From a checkpoint of a small transformer trained on Wikipedia.
Size: 11 layers, width 96, 3 heads of 32, MLP 256 SwiGLU, vocabulary 2048, 1.61M parameters.
Architecture: rotary positions, untied embeddings.
Training: a variant of SOAP for these matrices, 150M tokens, 6520 steps.
Each number is 50 + 10 x the weight over the matrix's rms, rounded and kept within 0 to 99. Layers, rows and columns count from 0.

# up: layer 6 MLP up, 256x96, rms 0.216, rows 212-255, columns 64-95
# down: layer 6 MLP down (transposed), 256x96, rms 0.207, rows 212-255, columns 64-95
# gate: layer 6 MLP gate, 256x96, rms 0.22, rows 213-255, columns 64-95
up212:50 48 50 74 44 51 45 39 51 32 17 42 69 47 48 43 48 46 70 52 47 53 52 48 40 37 68 54 32 46 48 47
down212:45 61 43 38 33 44 54 43 29 45 65 43 66 44 54 55 51 39 61 48 47 47 45 51 37 72 60 51 54 64 58 51
gate213:42 54 46 40 50 42 59 60 55 48 36 36 52 46 31 42 35 44 46 56 55 49 45 61 43 71 52 31 44 44 54 27
up213:57 56 54 54 54 51 65 60 62 50 37 53 58 56 42 36 48 49 56 55 48 58 50 40 52 48 62 43 52 65 71 64
down213:35 66 61 41 68 50 47 66 34 50 50 37 66 59 55 34 46 44 37 55 57 42 45 50 50 44 57 54 68 37 59 62
gate214:34 48 49 37 45 66 54 56 41 47 47 52 52 56 38 38 51 46 52 40 45 61 38 54 41 57 47 51 46 43 38 57
up214:60 48 50 52 46 64 61 34 48 44 74 35 39 64 56 44 52 48 44 64 37 50 51 41 37 60 38 37 57 44 64 48
down214:39 51 49 46 49 56 49 73 51 46 40 59 39 48 55 51 40 60 37 49 38 30 54 53 51 55 42 29 57 46 44 58
gate215:52 56 47 51 47 48 41 59 40 55 46 48 65 50 47 33 35 51 47 53 29 46 48 48 76 45 55 46 61 64 41 37
up215:65 52 44 60 39 59 58 42 51 46 61 66 45 60 32 70 32 36 37 50 56 58 36 52 46 52 64 56 53 49 43 55
down215:50 49 44 52 49 52 54 48 65 50 24 29 59 44 57 59 64 53 31 48 62 50 47 50 34 41 42 58 40 42 46 53
gate216:42 74 40 53 46 32 43 39 44 57 51 53 56 53 42 47 39 40 36 57 55 38 41 43 53 45 49 34 38 48 47 54
up216:30 67 55 49 48 45 64 59 36 54 45 68 44 55 62 57 38 49 68 63 51 31 58 46 49 50 56 54 55 46 57 37
down216:46 47 65 65 49 57 41 58 52 32 41 40 56 51 52 47 58 37 39 44 74 35 48 48 50 52 56 50 60 50 47 57
gate217:35 49 38 48 55 57 32 61 69 50 57 39 43 31 32 36 25 51 51 53 45 62 57 43 52 48 54 55 41 70 50 44
up217:60 45 39 55 42 64 62 54 65 50 49 48 50 52 44 51 54 56 44 52 55 42 48 62 65 56 71 31 60 43 55 47
down217:34 59 64 40 47 50 43 55 61 47 42 46 68 49 35 42 47 53 50 53 65 61 49 51 42 44 40 66 63 37 43 45
gate218:25 76 55 36 57 49 44 61 65 61 56 52 46 38 53 44 44 62 63 60 44 45 34 45 40 26 50 54 48 51 36 45
up218:59 54 49 40 75 56 33 52 39 55 50 50 41 39 42 60 42 41 48 49 42 60 40 64 49 44 42 42 68 54 65 34
down218:47 34 61 61 47 23 48 35 57 46 61 49 44 43 41 43 51 44 40 62 56 51 23 48 22 45 43 46 46 54 51 48
gate219:45 48 41 24 56 41 47 55 56 44 45 70 53 48 33 61 73 53 66 40 47 43 47 44 56 57 57 55 40 56 43 60
up219:38 39 41 38 48 55 60 58 31 48 54 38 59 53 45 45 49 54 47 52 61 49 41 50 38 44 50 44 47 52 60 65
down219:43 52 60 50 61 49 52 46 58 54 51 47 38 66 61 29 51 48 59 48 55 55 60 46 69 45 55 49 57 55 65 51
gate220:52 71 53 37 51 55 57 56 64 52 58 50 51 51 53 48 61 66 55 57 49 70 55 44 47 44 51 51 48 39 61 54
up220:57 61 57 55 50 51 65 62 49 63 41 62 44 45 42 49 48 43 57 55 54 41 60 35 48 48 64 48 31 46 46 56
down220:51 61 47 46 47 45 48 52 39 56 37 56 45 47 56 55 51 38 45 59 55 46 41 52 45 63 49 52 50 52 62 54
gate221:52 65 39 58 45 49 51 64 41 52 59 51 38 38 50 50 63 67 62 39 45 37 39 45 60 42 72 49 48 39 43 44
up221:50 61 45 60 50 41 37 57 58 55 46 62 45 48 45 43 55 61 58 66 39 61 52 31 60 33 39 61 49 40 35 53
down221:35 57 32 54 41 34 50 47 48 47 51 31 50 58 38 45 51 67 53 40 40 37 63 42 41 41 44 55 45 50 43 56
gate222:43 49 40 45 28 64 46 57 51 47 54 53 52 59 56 42 35 62 42 42 43 44 56 44 61 63 61 63 55 64 36 32
up222:53 65 49 58 61 43 38 37 45 65 39 70 61 47 54 51 44 53 39 57 42 47 48 57 63 69 42 43 50 74 34 59
down222:46 50 47 52 66 59 65 62 46 40 47 61 45 36 39 59 56 56 29 46 37 40 46 40 47 49 46 58 69 30 69 56
gate223:56 60 55 47 57 49 70 42 49 59 44 43 63 41 79 53 27 50 26 41 48 50 51 51 42 54 43 50 45 55 52 58
up223:37 59 50 54 32 75 44 61 56 46 59 50 48 51 51 58 54 60 57 62 35 57 45 40 60 35 56 56 51 47 56 52
down223:46 58 58 42 35 54 55 56 53 63 63 48 55 62 45 51 43 63 37 43 63 69 64 62 38 23 57 56 48 42 44 52
gate224:31 50 48 42 46 47 41 67 48 41 49 65 52 59 51 45 59 51 53 38 40 53 60 49 63 42 64 40 61 42 67 43
up224:45 50 58 51 49 67 47 59 39 70 62 64 30 40 69 56 66 49 29 43 39 50 32 41 54 55 32 37 63 32 35 31
down224:33 61 41 57 52 42 44 60 60 67 34 32 49 55 40 51 30 57 64 49 59 44 44 50 53 58 54 53 57 40 42 57
gate225:67 56 62 51 51 42 54 64 69 21 56 41 65 72 48 58 41 49 74 57 56 43 51 43 42 35 59 55 52 50 62 57
up225:46 60 52 44 46 49 59 49 47 37 49 58 27 49 60 49 51 42 48 39 57 48 46 50 56 52 43 32 59 37 39 43
down225:42 51 46 58 41 57 48 57 66 49 28 67 56 55 40 42 53 64 49 70 41 48 48 51 61 47 37 64 59 52 44 61
gate226:55 44 28 61 31 59 41 61 60 47 51 46 39 40 53 67 60 59 52 25 42 54 44 63 74 44 61 67 33 49 40 61
up226:52 48 43 63 45 52 60 42 54 51 31 34 60 68 49 41 50 51 55 31 46 68 38 74 40 57 41 41 26 34 59 48
down226:44 49 52 58 50 66 65 57 57 28 38 44 52 59 51 54 45 42 59 56 60 50 47 30 60 38 39 36 50 27 60 50
gate227:53 48 47 36 43 58 58 42 54 55 48 45 46 45 52 49 43 60 43 36 56 51 38 64 37 57 53 48 44 59 55 74
up227:53 45 55 38 58 60 57 45 41 48 66 50 42 44 49 37 71 44 43 45 56 48 35 66 54 56 53 42 45 64 55 51
down227:57 47 62 44 59 55 57 33 50 46 33 33 55 60 48 43 56 53 51 53 45 34 51 53 62 46 72 42 50 59 43 50
gate228:56 58 35 39 34 31 42 39 59 51 52 59 68 56 48 25 48 51 49 35 46 78 48 55 59 45 57 47 56 61 45 38
up228:47 69 60 55 59 56 56 34 52 53 47 40 67 51 42 46 35 51 53 33 58 60 48 52 44 46 59 49 67 59 47 39
down228:57 74 50 47 55 60 65 62 50 63 51 74 52 41 33 44 47 57 53 55 55 47 63 42 46 53 47 52 37 66 42 44
gate229:43 23 48 52 47 36 58 63 62 54 55 51 39 31 56 45 61 48 59 33 52 50 32 35 42 47 67 47 38 39 50 42
up229:52 57 43 40 41 64 46 42 33 49 56 34 51 40 60 45 51 50 49 55 43 46 60 62 46 38 50 60 37 56 28 47
down229:54 64 40 60 50 59 43 42 43 49 38 52 63 45 56 57 52 53 41 48 54 59 31 60 49 46 48 43 42 58 60 40
gate230:33 56 49 50 46 50 41 40 49 43 63 40 46 52 51 51 62 55 44 57 51 44 55 61 55 64 41 38 49 62 42 37
up230:42 48 57 49 58 44 40 52 49 53 44 50 51 59 47 62 69 46 39 50 47 36 57 50 46 56 51 44 49 50 51 60
down230:69 41 60 58 43 52 32 46 35 47 60 55 42 60 49 63 38 54 59 60 27 49 49 49 60 73 50 38 60 36 48 59
gate231:41 64 46 48 58 45 42 44 48 57 54 48 63 46 56 48 54 57 74 37 47 56 51 59 44 53 39 47 44 44 36 60
up231:41 27 56 51 42 79 70 48 51 59 35 46 25 59 62 46 48 50 28 31 41 58 48 53 55 56 50 48 49 51 50 34
down231:52 53 61 54 44 56 42 43 43 65 51 47 50 51 40 57 54 53 57 44 67 34 45 54 49 56 50 70 30 69 23 43
gate232:54 56 37 54 54 53 62 69 48 45 72 61 52 38 48 54 55 69 31 50 19 39 48 40 56 61 61 67 74 57 46 56
up232:50 50 60 68 56 51 58 50 58 69 72 59 57 38 57 44 38 59 49 55 34 47 45 44 53 47 41 51 58 45 34 53
down232:38 32 52 45 58 50 67 35 41 51 42 57 69 47 45 59 34 39 57 45 50 59 47 49 52 54 60 43 53 56 49 44
gate233:43 56 39 41 42 52 49 59 57 63 60 51 45 54 51 53 56 55 44 32 40 42 47 53 48 51 51 49 42 57 57 56
up233:57 65 75 46 66 42 49 37 64 44 42 56 57 35 58 48 56 51 50 53 49 61 45 57 47 58 35 47 54 35 43 48
down233:43 46 50 40 37 54 44 51 56 51 52 42 47 55 61 56 55 47 59 43 40 45 49 64 42 59 40 48 44 47 55 58
gate234:56 38 45 38 52 46 55 40 52 61 60 44 71 45 44 50 50 37 40 47 52 42 56 68 47 43 46 40 40 43 59 53
up234:36 56 53 64 46 51 48 43 57 42 52 42 55 55 42 53 45 50 36 59 52 46 63 64 49 64 33 45 49 48 66 62
down234:57 45 51 51 51 58 43 63 59 59 37 36 40 43 59 68 61 48 40 50 45 54 49 43 50 46 48 54 62 34 53 37
gate235:62 39 49 46 29 49 59 65 54 47 50 53 63 51 46 70 64 61 47 47 37 50 45 31 45 42 58 54 33 51 50 33
up235:70 55 43 54 42 31 55 59 39 42 51 41 61 40 45 60 47 73 36 39 42 46 43 57 64 61 69 42 44 33 47 57
down235:48 31 47 76 52 48 63 62 53 49 46 39 40 68 59 46 29 49 37 43 53 63 47 41 60 40 63 38 51 34 51 41
gate236:49 42 48 36 55 47 51 58 46 51 47 61 42 61 43 55 55 36 50 42 23 20 38 49 46 54 76 48 37 59 46 58
up236:58 60 65 61 41 68 51 61 48 50 42 47 55 58 58 47 46 29 51 54 47 44 75 41 40 41 44 40 35 40 52 65
down236:46 59 32 54 56 61 28 45 34 43 54 48 66 51 45 52 34 55 47 53 48 40 42 60 33 51 43 63 49 49 47 40
gate237:52 38 79 68 50 67 62 59 79 54 37 56 57 56 54 64 46 60 40 51 52 47 53 40 56 42 49 49 50 42 43 55
up237:41 46 61 42 60 58 61 45 46 50 60 49 54 52 51 40 46 60 51 46 65 60 51 47 54 56 49 34 63 37 21 62
down237:47 39 49 46 73 39 50 42 42 42 49 58 50 57 71 29 52 36 58 48 31 62 46 55 55 40 31 47 47 49 37 37
gate238:53 56 48 50 31 54 57 57 55 43 47 63 58 53 43 31 58 54 39 54 48 54 37 50 62 61 83 63 47 39 63 44
up238:52 49 63 57 52 37 47 31 62 54 60 41 44 42 63 43 24 66 54 72 49 60 49 55 47 48 49 59 63 58 47 48
down238:46 30 59 48 59 41 70 52 60 56 50 49 50 55 45 47 24 69 42 36 52 49 64 32 25 49 55 54 53 60 57 43
gate239:32 59 50 50 54 70 73 51 61 61 49 43 58 57 52 35 42 53 54 46 54 56 59 51 49 54 41 56 60 46 69 50
up239:42 50 51 50 46 50 51 57 38 29 43 52 43 49 51 52 61 37 59 66 57 53 59 31 48 34 43 61 57 38 51 56
down239:55 57 48 45 49 40 47 47 40 28 55 53 39 56 60 72 54 56 51 56 53 43 51 54 55 49 31 57 38 48 44 59
gate240:63 37 45 43 39 46 43 56 68 58 52 38 50 47 30 34 53 59 55 60 53 41 56 59 52 57 72 47 34 28 54 34
up240:43 47 33 56 61 47 31 49 46 58 51 60 48 60 55 39 36 52 58 34 47 54 51 46 49 68 43 52 56 46 52 65
down240:41 55 51 58 50 49 54 54 42 57 21 51 49 61 33 53 37 29 39 65 53 51 37 45 49 61 71 51 60 54 67 47
gate241:36 70 55 61 37 42 44 53 53 29 60 43 68 39 57 54 72 46 51 47 49 45 46 48 40 54 54 67 44 37 50 65
up241:54 56 50 42 31 57 56 38 58 58 52 57 56 54 56 49 57 60 47 36 50 42 53 37 55 50 45 38 50 68 28 55
down241:43 41 50 47 54 49 52 58 43 52 50 52 52 50 45 48 54 54 51 41 72 69 55 43 48 64 44 26 67 49 55 35
gate242:53 73 40 48 45 27 66 58 60 53 82 64 52 60 50 61 49 38 56 55 76 62 12 32 52 54 44 62 46 36 51 63
up242:64 62 43 42 38 50 45 54 43 68 71 52 47 71 69 38 47 48 45 61 38 55 20 49 49 39 59 50 51 59 40 53
down242:56 30 38 43 45 36 60 40 66 57 35 48 36 43 52 45 51 35 68 58 62 41 55 45 56 45 49 43 46 60 54 55
gate243:37 53 39 61 62 49 50 50 57 51 40 56 45 49 27 54 54 72 29 36 41 44 52 44 37 62 66 64 45 57 52 33
up243:56 55 59 58 52 63 49 42 50 71 49 61 43 31 63 35 59 59 49 45 58 47 59 35 54 53 45 48 48 60 45 37
down243:56 34 48 50 68 39 61 52 51 53 52 39 48 41 55 54 53 56 33 35 61 34 46 43 32 40 52 34 47 59 25 39
gate244:55 44 65 26 42 54 64 51 61 39 50 37 65 52 54 54 53 37 21 51 44 58 38 46 64 56 44 51 50 24 50 60
up244:59 50 49 60 52 49 72 72 49 66 32 49 53 50 57 70 53 47 70 48 38 52 35 44 39 58 42 43 34 46 48 43
down244:57 58 65 51 43 59 54 53 49 59 66 46 44 37 66 68 45 38 37 45 65 65 51 49 61 55 39 29 40 57 55 38
gate245:31 39 71 46 50 57 50 37 54 45 52 55 36 33 34 63 44 55 47 46 48 47 47 29 67 66 48 60 48 53 57 62
up245:50 46 54 65 50 42 53 39 72 50 43 59 62 51 43 67 41 53 43 33 51 46 40 53 48 62 35 30 38 52 43 49
down245:50 59 44 56 45 50 58 30 52 38 45 72 42 48 32 42 69 39 43 45 46 48 37 37 48 65 52 54 55 62 57 53
gate246:42 65 46 43 50 38 49 65 59 56 54 44 40 35 53 52 46 44 44 58 52 48 49 60 66 52 36 39 39 62 48 43
up246:42 42 40 49 52 64 69 47 45 65 55 49 34 55 63 71 58 46 56 34 46 55 37 42 34 47 49 53 60 51 56 62
down246:50 47 40 46 58 49 49 52 43 46 45 56 54 55 45 22 50 47 38 53 50 49 59 44 58 51 66 60 52 47 32 43
gate247:46 41 52 49 55 58 54 45 66 51 43 42 51 41 42 59 50 53 52 31 34 41 44 42 58 46 62 63 50 55 44 48
up247:50 50 35 38 51 56 50 59 49 39 46 54 38 48 52 47 51 43 66 53 66 51 49 63 44 60 55 53 50 68 39 60
down247:49 52 41 33 54 70 49 46 35 53 77 40 41 58 69 62 42 38 54 61 37 56 57 39 46 46 60 58 50 50 51 36
gate248:49 68 50 67 46 54 54 32 38 50 45 43 54 31 47 52 56 53 60 46 51 45 63 37 43 43 30 49 49 58 47 54
up248:59 50 56 44 56 73 36 47 46 53 56 55 48 47 51 52 57 39 54 21 55 66 31 47 53 53 56 53 66 52 48 45
down248:59 52 60 50 58 42 43 53 69 53 38 63 61 41 37 46 58 54 57 47 43 50 47 39 54 43 43 50 48 63 27 49
gate249:57 57 43 50 55 45 45 46 62 53 46 54 59 51 55 62 27 38 36 53 43 28 48 48 59 44 55 57 50 71 38 53
up249:49 56 53 66 46 54 69 44 42 47 35 43 56 52 61 50 28 45 42 46 33 50 55 52 43 50 42 58 44 37 68 48
down249:58 45 63 52 51 43 55 45 43 25 37 59 43 51 53 36 53 61 63 38 61 40 58 41 55 51 55 61 31 45 41 47
gate250:48 31 44 69 40 45 43 43 52 24 55 51 53 38 59 51 32 56 55 41 65 48 59 54 44 52 67 53 35 72 57 32
up250:64 48 45 44 56 27 43 52 56 41 56 27 62 58 53 41 57 55 41 48 33 48 60 59 80 48 46 51 47 45 23 45
down250:65 55 63 47 40 54 33 40 52 39 48 50 47 52 40 46 55 47 48 69 16 51 43 35 62 49 57 50 55 49 30 56
gate251:58 38 64 47 28 70 49 52 65 60 45 53 53 64 51 55 55 47 45 63 71 48 48 52 47 41 55 52 48 63 47 38
up251:55 45 49 36 60 31 58 34 53 65 59 31 47 47 46 54 62 67 64 47 44 44 46 32 43 53 12 52 48 60 43 64
down251:59 38 48 63 56 41 55 50 47 53 42 42 53 45 47 46 45 39 52 48 64 62 63 54 51 45 25 58 45 51 62 55
gate252:58 50 51 40 49 44 50 51 47 38 49 40 36 57 47 44 40 55 37 53 31 59 41 47 51 43 41 68 32 45 57 29
up252:43 43 51 59 47 46 51 49 39 48 65 50 59 29 55 56 47 49 43 56 48 39 45 50 45 47 50 40 45 62 65 38
down252:47 62 69 60 53 49 60 44 69 49 39 51 41 52 43 47 40 54 52 56 50 53 58 48 66 38 49 43 54 51 70 46
gate253:51 46 44 80 46 53 48 54 53 47 87 54 64 66 43 61 59 46 42 37 28 66 59 50 51 47 47 50 57 44 51 69
up253:35 45 44 48 41 59 46 54 53 43 29 61 55 45 52 38 42 56 45 59 56 49 52 55 45 57 32 60 39 49 54 64
down253:43 56 64 40 38 37 39 42 63 41 45 57 47 60 55 55 46 46 46 39 54 53 61 49 51 60 49 47 64 42 62 40
gate254:57 54 38 50 60 26 35 44 48 50 45 52 48 34 67 35 48 59 37 49 49 61 58 62 43 48 42 36 64 57 48 48
up254:43 32 46 53 51 60 46 51 34 57 51 29 57 51 54 63 33 52 60 37 52 42 53 52 36 63 54 51 60 55 56 59
down254:58 64 58 42 47 51 63 30 69 50 42 45 46 48 49 58 55 49 30 52 75 30 44 55 49 69 36 44 29 55 54 46
gate255:51 60 57 34 58 48 64 39 50 57 45 40 65 68 58 37 56 42 65 50 43 44 38 56 62 44 63 66 45 43 51 65
up255:48 56 46 45 55 60 32 56 58 48 41 37 60 71 57 42 56 61 42 44 44 49 51 65 54 50 53 51 42 53 52 55
down255:68 55 67 49 51 45 48 51 43 46 50 65 61 43 61 47 42 43 70 49 72 36 47 36 53 49 51 61 44 37 50 52